python train.py --rope_theta=10000.0 --qk_norm=true --init_std_o=0.0
Each number is 128 + 32 x the weight over its row's rms, rounded and kept within 0 to 255. Layers, rows and columns count from 0. Numbers have three digits each. The size before them is the row's rms in percent of the matrix's.

# layer 8 attention output (transposed), 128x128, rms 0.122, rows 3-63,66-127, columns 64-127
090:132143123164170134109153088177080106208154065102162101163144176132155112090071124109173133150134071103090082143114122179161104129138113141172132156140140087084111060113073110107125141123102175
095:096134140108093103149139119139208080119113094128178116169127125115097087143135121116182188148096190133121112132096165123089083170036112105110087142157104114145151088103132104159123210082105099
105:116076070126084142141054131084175123179172071112121124188127095135145089116125162093124081106146164146092066068139116125163139142183142159115133086151102070104159143153146077115128186123109130
092:124108129186121093094128150131162134083091121155109074096178154082108161070136111129068176159106120053109143113118149094155134150170070160148137095122118106165181116119154181133084149148122131
092:095151117133134119141183105143126141171141079134103148121136150201122097094134116105211162121114161153124113144169208134074147088137087210097140133072145112127103179138153105156152136155116117
109:167122110072077136095146101129057128099166083122144150150140150158126124075139103115099086175107128097161105165100193160147168146110119143140147144079100152163144125121097164096161182062141170
096:177101141143113133087164058094158124183124157106117102184134128099146119181122171110167147127139167084111111197157140097135122104135116134124101111202127114183100141164112091156135164123086147
110:157073073127145151124093121100095165107109102154096099106133157088148136120157112168156123203107152167130130069164104087116132112080172184181092132163141057096134114127076133126132162122139170
107:175128147190128128115117080135116152138189152126148111132093090099095112136141121171162143087138124096157091110136170177192119141138083112141139107137123104151142139087161119142098138139112121
087:151096132124146132155116101117116100116152115185140121123144112109123114035098072148081086253120102115133117164128119111128115128124160123144169113122083117101128101096116098115167127087149138
100:118151058098152155139095118099056143173134156107087169143133086125101083086140169164150151114076102137130104161090116056207166116152090147108121192109162145221106075115126165108181075112086106
100:123118129159176115112085138121222152110067121145166097149141177153121153154136108104096181133134134130143110043102149139149159127096085153121180080097137144097144116165159155157122131151107177
079:097094175145142106125111078106165074182139112110132101076126166077180146086142148144147137103112172091136136162046139129135146116090129062152156114078121200113119159095166097188096135152077135
090:139129135055168127066118090125163098188139120143092094127063137122186082119179109143140061154134135170095184231158109075120161192026071096133108127120138096177127120133156092094143173134090106
096:146127146085106092125151156109068158094097142158127155072150148076064171152143141108143189124133091077157141124118152209187214084089094131153105180099117148186144145159137183169153122135123135
090:112171074126194116141155127123110120118157095148119129070136085144100077127148054123056085178125145150131093075121099108126152142108119171106133129106111052161118110172101163125207108111155095
086:122073110142063123136130131107073144189177138132146154114167107174132191139142118137093114102126116142147111121141078147056134151087152104124110061101103119190131150120107126115111117097185115
083:135159134082129042135114161156132083149106178093138162114151084109110123128148094169118151126134108105148069086126131147144192100119145137091145184129150093214157154113156172113071108083119177
096:077136135162130098122105152102171123069088154163144149111120154089136161140160093112133115139041179164120174109113104170103131055161107090135087163089154128065085115128157153046165156167115131
091:128157127161101103145102115161117130186136173163144116095132041137116108147130164150121193071118066142076116149154170123109146128135112118137148127077109118108127130109082184147095085098099111
101:153089129185194138175110083106128158161132146172120093137110155125165042146090128098186175105185192111155089180166146114196151103152120119131110090075093159114103087080096116130195112117161101
100:117141062173163143124114194142051165141110136101073142148189073104162138132086190115038124134135133144120132044094180129130145193112129134114145181153154101130145101062119083145097091111114189
096:121137156122193130174125104097135135151174155095144126095156134083154080174145103145109148125158156159090136113095147096130170087097128161110119123121100156085109149162070057158146135147108097
105:138085096100144152082133166078094124054107131164100121085111197078110116159138126117097119184092187191093088111117120122139089120116124187126112148069099112116094154160151150099098126162155167
103:157161138187080123121142096100115157108164160126100149171100131131175084077144145094085118114161105083179131153119112142123152181129139170134196148178149143161194139103074054128106116075081114
096:093149092106163078129153114103160124065110158137143193147133161201109121114140131154181145103139104106083088111108084119079152072120136133119109070130133182199129087071135085159117151106091077
093:129150174097122146194105140113088095190066142145175115104143111164105163161155095183175105125130082190096131123121165080129141035120112138105113128103147119108079125162128166138159129157139130
100:131069086097073141092153136146089113130133182089067100128122113124138099176161119144074084106097138158126176135041139142113143117101107154180187080135158102171157184139159088152102167137160147
097:175090137165125152074158089131133103101116116112130114144132217050178101134095109086155132125122158164149157129167165134097085167176136150103099169106117168145087129053115145128140085135100144
083:130110141112163147107120145118096108057152120131116125122153100117137171119112135148075159120182137101102144198167096136130124075106140209133129146122100117122090143195088091160172141167115162
101:148155147176150153179124091113214122137145165090081172129146110144098184109118083153179108194116144093154122126105162130103144130162088080091178153124117101143100076080126185101145099116088088
103:185105134160094137170149087132047154133123122114050125136101158116150155151152093118193158171200134115127175164160163132180108111129119120104104113093132094116068114134143137089158163129111141
107:072092158196129066194165108148110142173132126106123173162087142144131087160106124147116100111182087122151109126128134105129138155112109163037151104182169105075169149118102113152157126104124108
102:137149170109138166095123123109119100152110145153112138116104119105134115095145171119124118202129186138095120120124138145134146136087122127164165122124092104151100121078074149139130212194119097
094:071125163116105129084179118083105133096099168099191166127157120119068166138126126070095131101104100117120137058111124134133131155141102137126195183083156164161146151159133117195140124086149133
099:097149091141065142144165132144178174087063183133186103142112131121134133117132121110154138169124128108146075162103122136171122107166103084094099137151129140161139137117180091112093056097144148
085:102138125197136091160159104085038099104070158168136135116112087089100116152118146131098134136163118106147164138139155155060121172090154112171069137096163141177129165041069190075125148122168094
088:197113089088137159175124134120181152124117097155088054131193042145174143122144135116151105154080155183122087162085095115116107106111116174123145109092102154141120150127117082130130075111141158
092:146114152122135134162151140163158101152193132116089148182112134134167106116101158144100099122178153063141139130186079145122108094076110105122121154079116111135150180138138161163196094131046123
098:111107128103170103119163139127232169081128102161082144100148178112056110133157097129075125136152152100141123145148139143177165128134117124193144122087147103134142175123138116172138159128135079
086:125155099122089090125108177099062104110142115157159144139156155134143144073128165112085117078108145050127201119158160069168079165087150170107132147150136122126167142110091150176074118133132163
102:098114146138134112122116171128048115150137120140175110164060119120095087104134130164164098104081109159166107042128099159123130127137117131109134119123136098207159130107152127134114173176147134
088:161134145207164158124117138154087157166080155174152139152124117093157128150090174126115126170100128112138116106145165045205095098134161111091140117109124124078198128109140054151082158186102122
097:139074073169093092176094119116171109179094096152165101120121126157101123131118089099091135174136175100132117141113201122061119181152127139152114108084120129111149195122147155131096133123130142
106:112142130114124138090096069162097144141127119073122143163136166129146210126090142169070103126135099139143136110126123178115091116053143112147110094129112151095092135127144133118096126130120129
104:116163160160106148103142159116140111122125122109156182112094167097138116180122152151164043093121073099172126098195157156151123128174132143124110168192118111126120124157144096166083173143136117
112:097108132138059192102114112157023088169184089117154120136170071154125166129094172142132117081204105149152156124090149112116104190103122088079121110125158125148163117128158111144106131112125111
093:147159133135112084099092133090008084113136050141194152168117135134125140081140107120122172094083135153167140157138112077145074138140116106155206153093185104161112116117155142157132111151138205
090:145092057113188114118083085170137113141090082099098122109170102096173145128094155143111062103128154111102098053166089137126141111116120108141109146116164152118173127090105119122084078119182176
086:147086139138157122164216095143067128117144153162190119114176097123135133079142083160176138097205067103096123139117148091113106099155132148123155092115145163185154077089138146125145158092079086
099:093154119185090123131132128118188135121104160207083159109088149111100137150168105159116167140110139173127136109041180122137130146059095187154136102190136114142100157096174093140152087103132104
093:183120133075152120138155127121108144156142121114179039150108156103183097133089105088097129092148135106148144080113156155133151144140160124105141132140059125135154124148103125045112123144142125
088:135102163138155149151120130122042169180161116153088079123139182123142065123130139097136124114105154134215102152130131139129149140107143148184134091063133126114095166147102106116098115132045102
089:083105086109144179129159088094105174115133176114151140121098113124111103101088059123111147195145150097066142196102123134087151133107139150129120074102147157158097165144203174133137149077136096
089:128138101121138154105119124141059131161075124128128121148134101196068157133137111104095130134129158119150122068148125126145120073143177114140177157042116133171106110135140086148175114119124112
094:084107142108095118162104125139034127150134127097115119083122095122102139147122166127111184113121151109101067124125119100085164093092119114122176174148148084116150091125101135129140133087109136
091:144125110083089071164133158180083168112120104167165144163057128117091110137177117183093103119131105131141184152103133152164159168131115177162111058087147069119148143067115044130131148089140110
086:092113100072175194060165109157066150097141177146047125127201134150168154129108163131166187170105071104128111152098139155149145063138059167089164176104107142138145077151137127197188178127130111
087:111080181144088162153113130117197126097078101144117099155104115150147148119110129092148131127154121035051117160132119138114114177166182154122166131134072140063129172133140154171070141160097129
099:115105168063135110135091131220175116104159145114081108218117143146154121145152114146092157155086159090118157213113148105082084146125162170114102151120063094156090168138166143118140102112101162
089:176120102129078122094107120127115124120109122137100119119146147148071072114138158113101102157132111081120119099148142187126122121090148157124131172096178137119104112073159109073151123145091103
106:063120060118124073052107088153107142147166169097143145169111103169112117110149135105138133155076123086067140138120060141143140115106119107123123134109160129167128139095152165143094199096155125
110:133147119121120142128123102129151176109133080158119075151107164168121092139158158157145146085135085160158146130169133112057104080125136161128136093121112148150102136099153127184052072176142097
099:162136075131111091089108115084077156153185185136101117073096095118127151166139126156139123160152094100168167136112106123185207115175048151136172141140160099101100183163174123165112100136134129
099:154118165105133123091185103143096116092137221092135138102137113096191148106121087112127190102182146094162133179118126092090061090183094056133169135117149138179130158081134181140166124085166106
100:164175124032133125137138156099132132149159121117133184148105096155109115171134117128160140120119150211129104167125085129078131114107187110102120119107142160129102146119145161134124161092138147
119:134167167140143110066079142122121067117113138111153134116107160098145156166132180102041100135164132081077141114156103112147114085135166074144160117159163142082120119086079202111074154158104143
107:116101134146142126186134123120172135145084171147107114099115093065130091195122150129158127069157090170079107128118043144124088137160153133111079125176153154107145132162127115147094080149092138
102:069102139122144118204083171148098157158110103152110169078123131121110125093156100124111074113140099154145114126136107087088170130138152107164129180126125115107127094151151092133131101123130108
103:064158189082083108146156120112160135114154139126126167143128144122093123167133126141132068042125137124086142157091144147117171186160117169126121191135103175159131183095104122132133099104173096
098:114147096159145095083145181136115159153084098146148158140135191160145162152107182079086170154166113142106091127157109142082150107059158098141090119145255172146114128114134112162132146134142172
102:092113088086112122053130082115154113129103117082100126144112149107116134164133126057147159063129144170145119080128114103067147148111049125141097116115188159166150102170141103159124141162196155
095:099102137133167109178150149157103158132097087152158123118133098171081098114126079132140145105167158120076175111135163169164127113107182112127104061117118114061129126156127104161144108126169122
096:115111137109110163135111171128109098147134134135141126120164091079152140128128152166134097144088091173075117119111106069142125142117121114128107193127152119158154151098093105116070089082136121
112:179111119052082149077118107135124163170164148166127101201111134083123127162065166104101101137120114173148127095154107093135103123176117108158121160142120109092120112116038102108130084119143113
108:177110103138145116203130155160142117091123103130074086120141135111124144116107143137078183114183160153186132109125142093072106082136131160134082080140162114091113136164125060143174078164123140
110:125171111169132115121082087109141077094137112128138115170121142138130054117127083172137082132138130170168125126094077056089042111165139109130158074171151120081156125135127041140099095141140112
091:089109136150119141118116157167152126106071119115163117195103095149109190167106157137134191102118107109125119200119168124102149134146104158081107132156132120113144159097120093093095127113080194
101:139203120131149108120153079138195151100090062159145128062145094174084056099140121107176152166113135133093142176128138089133096154156098151162144152169155131156130137139148129168156085165108152
106:136128175096165138099147139117092110120173058114085079132117115114105089153128209107136165102146163156162120151092091106040043170130100091159156100102065180109148157147145134146128198160123079
098:114133175139131174145131143144126130159127119109067112118189162151146158130113157136171109078204106151107068160062142091096079133165136211098136109120200142176134134117134159143101138090153147
100:110063170082114125153138075158146048098143105088104141138079140139162147164143070108138096133185150103174148190091119162087129082098146121101093125133136103146132147097146160134134149109104132
111:109167132073081187127166153111051100101147136102112122101130112183118144082107123118097123157069124119058111099097146172162109155136117163116098136111074142136162137185101162114084147149098126
102:160092134156135231117113068132138128110141104124236074115089163146096107114135087161136154159097147062143075147122128116184130090150137151095084099125099130096126131143125091175160158135143087
115:178094125165108094117113112140144160075116093162089157144145111127068172083200131145172174114107085138186118163204121123146149160087119187166174126115118054179146121126151147093090139162056182
108:145110185147059114110147086142150116178136176063168081168105110123190142104104139181108127121176082075155164172161102162115184153103163113130121088179104075149154147126096077163150131075128153
106:118189112039134110117142166159133137133146128138152150111124116153060191176119175156151090131111071153142145114100131124158086099097119140154160077078136113206135117137193172121162180113116133
105:143100161158095147135168117198143157201136140109077105056110110079162163135110140098129098140145163123128101187144101117153126191162118139135130152187179129139120219158159131059142109112147163
102:151120154118177168121152086141143150146149120137156200112110129147205116138094182119103149131129185136188060129128122184138115097130120152078117112151146150121121224133087088156186074097119116
110:095129120176148148188127150134146139122160086135132121068141131113140126083111142166131166160205175101063095144174127137148103107067164127096066105126158201080102071088177158135160205133116116
098:148153132040128139118129155123149118139169129127155157126118126138121158114117119149148117115132112092131070134121066105106088138102132086141196110173113145161117174157141138127098090124146113
117:123146091159110096132158132104202139150165137148129144164132128134144105147110078116091087129127144165155131051154141112128126121113098040132137070128186178072123122119140107104108049104190154
106:101091078116097089084190212112129133102134101117139128092140131116199148126106152139102160137185143142115174094152087108112138169106142107141100106137125161099125134188123112168150204120147181
105:118164117069112091060103121118075078165138121137195075088167066142136104119137107104112162126069174164101075089134166119138080200179097148138146123127115132123115144128137138195157134142187102
085:155148080114138145127143153085102138087116113117164118152088122087108085082141154095123148151101143116080134131093072148177131082181147084178066132125138193140103126132130172108123103086125047
116:110091083144120084141102099164132135058157081170154111124111207114095108154099078121127134154100120083098153159095112161159125103171124206114083116150125129107110183142155127092112114081146138
100:155131086099145088134153141107119117119082085129110149138078148122198180091142136171180068104136093126139068118123106127064142153127170205098110079104121151104141106114106112126148045146095139
105:148088149116189061139119054166104143201160119115105134115185121130097155154106108139143116128171080105111163071162130148128182125112145204104165040116134108124062100143093141113185105164142086
116:183079135111103147092120114115158205148146140114063110119157128137151106101170141135127145104176135146101104139164100140189148060174136106150171126181158117072142135166123099146105127102134098
101:129144102149142137095151105097136091153121114090131164087110214143108101133114132111168148096149125088158100120134171152120105196155153096133084162162144102133116054167104155142143151138112125
109:081115111113227130133114080114098114097109116114136184100115095145145118137101173153184062106127114145094111111130116124122164177131120155063113137128122154144076069097107101143090163155123134
096:173174115141148145094116123142123111158120117066182157138129088166100112141097136122151057156134156141148107160114149107169099128137111187095111074132161177116107110152082151098157076087147121
102:164120161126139125156162064172142133118100166126092115107136159099135192135124127152060149203129094121201136108136117149068207083126110149152116109113152158131103140154128111131153088125143109
099:203136099083063151114116067138156162131142139074106138119182071135115192124124125139121143160112157114095100184098163142165128149106144164194143124147056123120124096140122116191111059107120112
096:142107064126119104204116089098117109133104122085112160112131151167078144160138102170135135135185126177115090127114074115077139112153082112179150095131162104145092175161128194122163099123157086
110:133189166141177221172218126122149122130155074146062121141136136128130110121155147167158126062143164129182149112112136134138117115104153167101169102114133149141112076130100060111165069130130119
110:137141129134149127104157189143120050146104121133150106123091102113124079137131123054114153117091140044159126138179140119143140086165129116131084122160177090155118178157181141140133141139157132
097:093099083119197138106121082113122128141115084150111094139146115151100161097162102089111195112210150149127138153131115161100159096108099149132172131062094123170114146082082156125145099146197149
101:164127145108197067117179127092130188107100136170105119132151139126118114119145059104135132182103141146140115100183120181111155125110101223153185092076122124130096157100134162124137071115159163
101:134124124060127139127153145133182207123077167130106159098136137118082180144088121135125086090126094119086078094108149133125151147145139131116049138154144150103096105104141106107114138087151112
103:079120188144088114123152127111182150148186180182103173116100149114069207140133099108122119209126142160144134175093155154114149128143077169146129104147103037133089112163210123179127194108125103
100:065164119111092166136081122132134073104091061144103126141100131142156084125124121102084126115100124109163125135154164172148158152175152175154086126119067094091166146121117161151080081139158155
105:154096076083190130093127105130092126079109136111138157129202166178140117103126171080115136151134120099134140151167146034111117120212116115099145179129178161101133113151095100141072102146107145
101:121136134141120111087099161140099164154081119154077186105101098177131135140116168155158086106137146161088055183093111076160151111198119139126095114124208173112147150147131105136164136118125158
108:135157154178167129158228071136168082095114155141146158088111075111141179209135084119144093201158164099117178151146143135140106108181120106156110089124073091164071149117147165071184130183183126
105:175146149098076077153177157126118129146100138181076101113150098194076172164113174143162085107130124104181135118144112134190161137107119145158158146134137098154146127084083141094097139124179117
105:122174151132073075083118084124086120119182088120096126127132111083148079137116116155115115214112082122135135190154100143168103117142104127153039191174136086114156163137163156105159185153114153
108:120121106105150132080129159125182126138123078101094130179161146195136157067154137104135137097151126147096185111154087085125105128089147142092136083111181159120129127162153158160124078140116126
103:095142109165175080069140113126132090154117091131158151163133135157158173124108152108120156175127090160125081069138148134124104137140139130057134137174138126163108129159161130101115119119087159
103:209155134165028116142096128116145143147093092121126159134078129116106138154126151158122114133142165157211123151184125097151120173128071137190135108112152136173111145130123085133140130164181246
112:135163089161159174192103154132128114138145158169122138130168067076072111203122177173070165148106087157226082164090134153051149149112095144123099139131126098108140138092112092120130107115091097
096:150137118094083148146201105073193154154121157132134153096140141160118168165113140109140136099127129167085175135139098116122135133125134144174168121150173203119164155154123173130147115135155127
100:077164157112165159127117125120068117118149141136185132108129131088140139125134122114124177082110106160167180166164169107148144120081143141157117128121047101075117101137088095155133123138141151
# layer 8 attention value, 64x128, rms 0.117, rows 3-63, columns 64-127
106:197073162093144122126129112124109102133091121130215097083141118166135181188204113156113109142131146137120098143096112156133123080077159081162095125135090082123183133136090164107125134165101173
100:140114156106110077151151157157146105132153134168103126114151086120147087184117133079098132128111134121150102123183175176103121109068094111126167184124119105086182091131170134142128138107100150
104:061161134152119145082098102145105157123152100157120102136117174169166113183161141125148092116172137114145182072140139100114158150045108187132084108126149136065116195183126133125117147198109157
094:133131129086150068116129114218125195053133123124104100141143108079107121135186138152105127126041099096153128096082148087125114140118116114108110163086135087129184184184117163113173105103124135
100:131095166090108153143142137145129111081137164180130163135202128140112084094111122120168198095095114191134138119108075164158134112090090170151134118114190162130139143111156098130170157115099101
102:170130122108095149047129085128141142157134121063104106139170119184121134123147153178123131098135121113149105175122181127113136117096122201140168177113106136089110088160070169123066176142109120
103:126126097107124140097110128136153063143124104100153085118168113168184196124145146104142185071180097063116109176118125115125132089095160142120165105131108089123152184154147152198119142166143115
113:133114104082161112156136088185162161150104117140106155089149092133139129104102088152135130093119138086135102101157147146128100120075135106092149125088099128086147076161111087118107156178138175
105:150116111075053135133093170155137075168109141143173202110155098132187115157089196104218141077129169166156123130167144155148087128081083142166121117118139078079162109148179178154121122193140125
091:096095160164156106107116224131121126176107148109117096152168106113098134135142155124115095147161161155203114130128094097140053148121151145207103165124048121130129219078130126158147114123143136
101:095141104086151109120122137144095071081088162069100130089164110149169178156155138107146126135072092137123077183123145155152125093141175119123158138139128187137129083084134139152177093089141086
108:085088109127141144114085080078143115161179147160103189155091133129169092089157080091102117147146096057109121137119113170151167127099105128076110110181160177176182108129126152132124127135129120
100:119155127150092120106127083135119119146155135137180107119119112066155128085161136144129081074109117092153160077116086144151123073137107145149152148163082152104161084157140136150123143072113176
104:151171176139133138117187156136145140213116103113096099075146128104096138102166162146128073115177099156154150123096117134100126118118165108125087177084138107147152096153113125128083110170153121
099:095113094116112126163160069110092107088064121170116173104136113106123113170104132107088173130170117138177106132151218156160120148111160209114175170096114118174121124110132180111138142122121130
093:120195081148115122180130161109131047239123127086087129137135119090091123116153114128150134136095159126141075126133100154121173117121127140143124120115083148073134171175146178133141119085130080
095:095102227160135088100082126137142168205108104142107096135105144148117188123144075141097110132127143156123164160150088149105142149113127117103107114087137157179176125092141107135158135096121121
096:098133160119148147135125154131114111172148087139133118102175130107114097126171114094123142083071097158119088108119165115114131106163098184063033133127191118170128132079123153078135101140115106
096:117148149165165083115142151099131180126102111085130115179117137122091112142184102083055129092090132074115155101138134126108098131170175102111160118101170151120153136122153112075135161134171167
099:187182129159093123139129117154147114122074132173202109127150141085159102173095099110111154099089123086117139111144072110127137108104063145080084091135107137160147134072136146170095089154097110
104:159125186159133093165110129157122130103152159156065095143174115155126142108121161156124201138115153140123159156107128099195140116148154117127133138050090148010078110159114121147148122146158125
099:196175152077154125142102122124090112074162096116080173093146132099174132100119073153108075113141145172112087099167127122166136137144156086098129153175172115143068202135097138153160100087122119
105:140081103117108160212126101188161108165165138152167183092109145124144136153115151138087112119118122120088144111036138094119134096205168145141174142103159089119132129132154097155142073123178189
103:203111063111143133121131121153161132115098105177083111099047156089146125067134111117126095139177129101088141133093141050085125148102146060152141079091219113101082142134180134132094147152148126
104:171139103162149116131119109130090132143108130134107152109169121120145108124111108138181129094101158183161122151177135134114149165085108118201124204116085070120141147106104121157070141128131114
101:118142104079166184056171175130123085138187133135138102131124117150113080150154075147140150080147141136049149140138130169161109096092140124154106087117155127158102095126110135183128119179091191
096:161119218118151152113151136113095115128091156107130184115064120192071117166180045161091111116187124078118155105129119091141106094205163112126135097120155123093154130114160125110181126127149102
105:154121178111137111082134097165135163181145140110078119117111135169150132091090148060170173136135127188120103198101129177099154150125111069177116155175147085108149179142153150105097140156138089
093:171076145099091110099108085098136134095147107122204091129130119127188139170177109106072161074119185137145137131143144117098155192168138182146102093071165188150124136149135112103154108131083108
096:146126150090125066119161141163123102121115128169116155095068152116129192142188122102148135083233109139134152153121156149141095122187086193128127143194128154121137090118131102119160143128125113
106:133125141136141129087128156124151142112172141102155124174133140131188083167129151164155175157079120107150113138157101123169177138149118113181175165144125145120143140063074131086142116126114146
101:158138162137117135180111099187117123137112150107125144085139139131089197165056189133149117101154157101184166121087148145205089155099136137099135087072137104144157167154120162138081106116093131
095:139105208163079075105170147157157126166121161093182184097142156096132161162046105126164157125151153134180085102104147158148134063156079094097090159193132088053067139065108127181155111139102117
107:135169203102108105120186095109182136145110120149140123035148062208148147074096162133077087119138150127080121097146089129160141128133113111137153159111073170161129132069147129143123150181096131
100:118118179093129132121135142057115127169142157070166132160174115096053054192119172099114145076084088146133124166185188121120170109092113155121150132130125169180109141123181138104104120146104110
103:124133125060127163145158125081120124118130137142168142177110157115120142157111136138100110198140110112143150205133102179118128113094145078121121130149201094177157143108147125092110112054170127
097:120140109184056192137140155102124132124054164138165058110091067129185148084100096141132136104112146140148164100164159125124126075103153059138152158173164182106120129089117170122096130137152125
094:129122094088135102134107135120135165098122089115111067137119108126159146099146136156103064068168170132124136166127071089100111126123123123134121093141089110212079158100091083114117098085138114
095:155160095135082119162119102140158097160084129106136164147143118127130104171121147114079153097139083128111088188141026198126078130123148102145085117136080111117087139116128136099162156138168124
098:030138141080136079116122133128139183102064129090100146085169111095060122073146112135112084112170126113107108224136144150144119149090121089157141144111150162100171128175186118193125140133189097
093:095143109051137103097135084072128050124133133124116176164135108088134144080095120168141171140147105113150149120145161119088136146144146086112092234143156111136155124122141114140085154211114138
097:122094128141150103174104092167103097159115097121151116112087115146094092148146032144162101110052133184127148130204116144122116169167111143123140163121149172141097152149137124124126119161109100
086:109138144181172172120086117120103098145077137153135173125122101141143172133114116168090104076145087119157116106109141105127150123082125094042115106108142119078223148108147123119072136143137114
110:159088166092115123101105105063128156186114102105149099159107118037170090111126126117158126152146157141151167153143107159111154125151102160131135142148090136135125149188082131173133116134160114
106:142147138189139104124133130134111213155161135099176101194125143122151149153093083192069170160190138113083090086108134139100174114128152106189116109137145124154110149088164138152154136115127163
107:106123181107127165129116143174119116133167054090214096109107141147106124177110108157149148121130124143129138140235132106128116150213113113185118101140129111087123184180175106085134132150145114
104:101124162147071163104123094120098153129105136122166090098121121143135201198121140139142064160158122194160150142132087161146168181142144086102096096140139137165154066169090158122165157129135133
098:137154067149096072087125138136131152071143150115122164192085090141096154109139122110134082044115139157108113197116139084172121151181087123138148161108136135161082133135127114099153090106122205
095:154179110151142139100121074163115071125164130156146108123133130126105077124123100119090098130104150133130085095186092128102153154067147108125169153162171070146121155166146134067192120136141131
092:151115202136120157128168052151107104103106142095142085082161147074159115128188128215158144114065119134125163177104119084139112142131092083134123087131118117194069120125148107164109109144067076
099:096137102152105139125125119069127118177160164131069133118116071086149176122082084160119107068111160174144150136149137116133111129088146132167169129074103090093159113112147147153143087114177123
098:094161167075080170145209196149099182139119103131133161114171135132118108147119145137098107112128135110122112145098147089118141199076132130114098130149069139082111170125082142059068092104194132
100:100166144072057088120138086154130130145120154184060116093203137142168151157104128155159119085102145109152148094091105127119194103116160105155165143092144168139090180140102088152150164153120105
096:110083093146139135084169117174136127149104160106155082112117120101141133118099101182159139139125138119088147084107143182115162145071140095140152142054108145171088132154128117157147102088153127
103:159156068139152135141180119171090150164101159182107141116129157146093103154095128167063105115134131093129074119166125086143093140133091168130111103103147193137095131178116113151173148146180195
093:088074127115129132167095160218105095183075126116101109132147164060083136088139140048125138083173070140114118144077083084129151111150155114129164149135180132175147120134120184083135122122107156
094:114135107101097115161092084164136070126160170107112128118121076117090115120160119142176109078138171115138096095113119116126172121108137198130138172084099120124135174104090131086091150117106131
093:139136108097160201108176100123134128186127127182097141151111106130158128174134146188069149142149149165151085151111159126160118089148074100183096188093145130171117070158130128171114094117141111
104:111140211110062125135136091124143113096106083096129056179109125149121117102128120115158160094111136131147117080115113151094147156108128191115082128175053116117134118168123094205188147122173145
106:136153125147160120101059137180155167116125136137154087222070110110150072128152126064098066116140135125141105166144189142151126183086092124095103151105069120149096081055126108128150149126113066
093:151109068116058151112161080077127132185104156146104126154143118113098177041127120108135139180140144097125059122149148148134102124186142103127112105101087149134102123141099154143117130157109035
# layer 8 MLP gate, 320x128, rms 0.142, rows 0-9, columns 64-127
089:111170097146095175111098135184173084167142139149121174178116099089131088133141126135119125187084101065119007104094096123141139160118137118085128132144129091122173126105162107097099143122076117
104:163173102114159112136119147139136087133199198133131120161190139157176139128151106131128140061174140117122131114083060143126152163195191171112149094150106123095164137126170077141113163109174129
098:102086092131100105063087126053149157105111145133101133111136096143103130130122123169166171135151192109124098140094110109138189098078143156207086146070135078213119085164147116101069171164134084
110:130143150086196170077106130161135155114113108170136177133164161169140128170176132163113157186076171144102098112115086134128176086095154138168079105145106128139094114193095121081146104139216214
098:117152127141141142086123122134147099100112137107059111118108090070062109095101127087166158078158168108159132116066137094060153152101137129142168142144112149162078112147061155153193129104127121
104:092146097126162107171197147146132164111130131180120111148146146118117071140115061130137118090130111101106134132128150142127143132070158105162116125111144107148157160161142067052114125121162145
092:147133079083157178124122114191049119161066141134125121143138142142129147153141148099183195129119099119129146122193166144152115172127131053093109147055139067129074115148103139128184120139089150
102:099183131101087094108129127148183113138159195087081196171104181072097119139106135121078113145171142148164131123121116162166103111125157133132117117071126108159047097192077075121114117123122135
106:127134117149145144102110119093133098159110175135149129121134175157189094105113202110123115081049160159203122223138142119084122099126151089116173116119114098125077113156138103118076192111165157
110:117134149106139141155128130136136203126083103125124143086186106145164138167147139090084111078108144189073070105124098136107186183135168173165063185172135116179083106151129190161153116181116162
# layer 8 MLP up, 320x128, rms 0.141, rows 0-9, columns 64-127
097:173111106170108137124076154158134087137129142183144127097169122111139108103102197083096134113077138111125085146091141125134099166126146193095107102130125136167146152170178164131180112084078099
105:150186136111082097163170119091094112087174166120163149073141137122113115185093132090169143134163153152144082133081093116081135130122174099115132113137101083227150146106122128107130125090130154
096:188145189070164133113089140059130118183121099160139119108091177106137129159153095107155096078106142096096154124172154146111130132155132115150111163121130140114129145049076108118096150110121135
103:094103130135147100189149091109114161147147119134143114103094107097141068148085187098175052120122172093142221112159151122127072198160161115098163143142200151118163149091119173114078116103154121
095:109130091174142153109154077111119123163151080165172110153069143081084056144095122155129143143179177134223138115065122113150149195112118199153076152113166128069155123112170061113112133148138131
103:082096097133106209117167157161107122117052145107105190116085111095088141202109105142103137080144173129131153158119141122160150125137111104132136136196112098133113112151110140116190098125074104
089:101116099092154097088104099161106092205123086113097124147061141135174171138107106106098101168091094132114159100161128116085099120157165068088185166120144136169150119137167103156160138114111187
106:166146126137114113150080140108139171135130205130140126151130139153088174092052195137090147150152128145085165093175102177116111125138080131127212124163113160145181155147098137143100110138113082
096:084112100134165107109133141174082158122122193110115144136122091123065095191084101125122103142164109120116148142109121132119091133106187095087138104191084141119144082180090155099152098163116118
106:108113083240123155161170131140152157147175047167141114154167087145133144132119141112154185115136138099140078120108138135096139121129094118156111054135158162098146124158109160165200103142136107
# layer 8 MLP down (transposed), 320x128, rms 0.131, rows 0-9, columns 64-127
093:117157125120161107131112129148023148110088141173105134171149185112090129127155157075146113178125145090187139120137105112089094159157121115113168108142139119169117098109156186160083097138149086
102:063169130040143116158144149098153127121136051114121119147161131145140181165097150134102118164157163142050147152164119122127114154152123075192129106114166123191093096141096162092208164117157136
100:113104155183138107094146153165107146178147164154091151132116091118128081134134133128064118107136112171152142108076131121150166114119163101087096102148132142178163105152151129095132045048114152
097:122161120121088088119078134169163155165120109132106056109121107117162198144124109137109153099068078104080087164120183131114162140120064126100113132079113142123136111162136117139119168175187164
094:185174146161147119149135175186069138191124152162128134120186119164178185149177095142097181108113097138033141180109183070096146121108144079100104143122129185147155126097165185073127115150126082
107:195147125117139160176161083085174155117132114118139072134121157159162122133095081079154137123163152111122148122100144130148134139059123122098107103112122110152181158162148105169147197162193058
096:093093117167120110139113109091000128070123138151119128127111116117164132112098104145135132083151078123126112129105160089104153136093126170106161146065165133166112104123161134122127255149144107
100:092124188184124176123136081145090123127170134137115135087139165143119161132175123149147130163150097159113106078125081154175203175096127093087132141092096171144159166126129069120095149111120051
098:107134100104155138151132118086095166111193126150135100137150113161148127132112206197075128162149159147134103170187091121143151180113124151130192166117101116168129147084104119117149147133185122
105:138156112057116098132139170157129159109071154105163132136163158132144145097091160128171110091117123126120212145121124119114161136141169153144200100095093099132140123162157096137090122228140177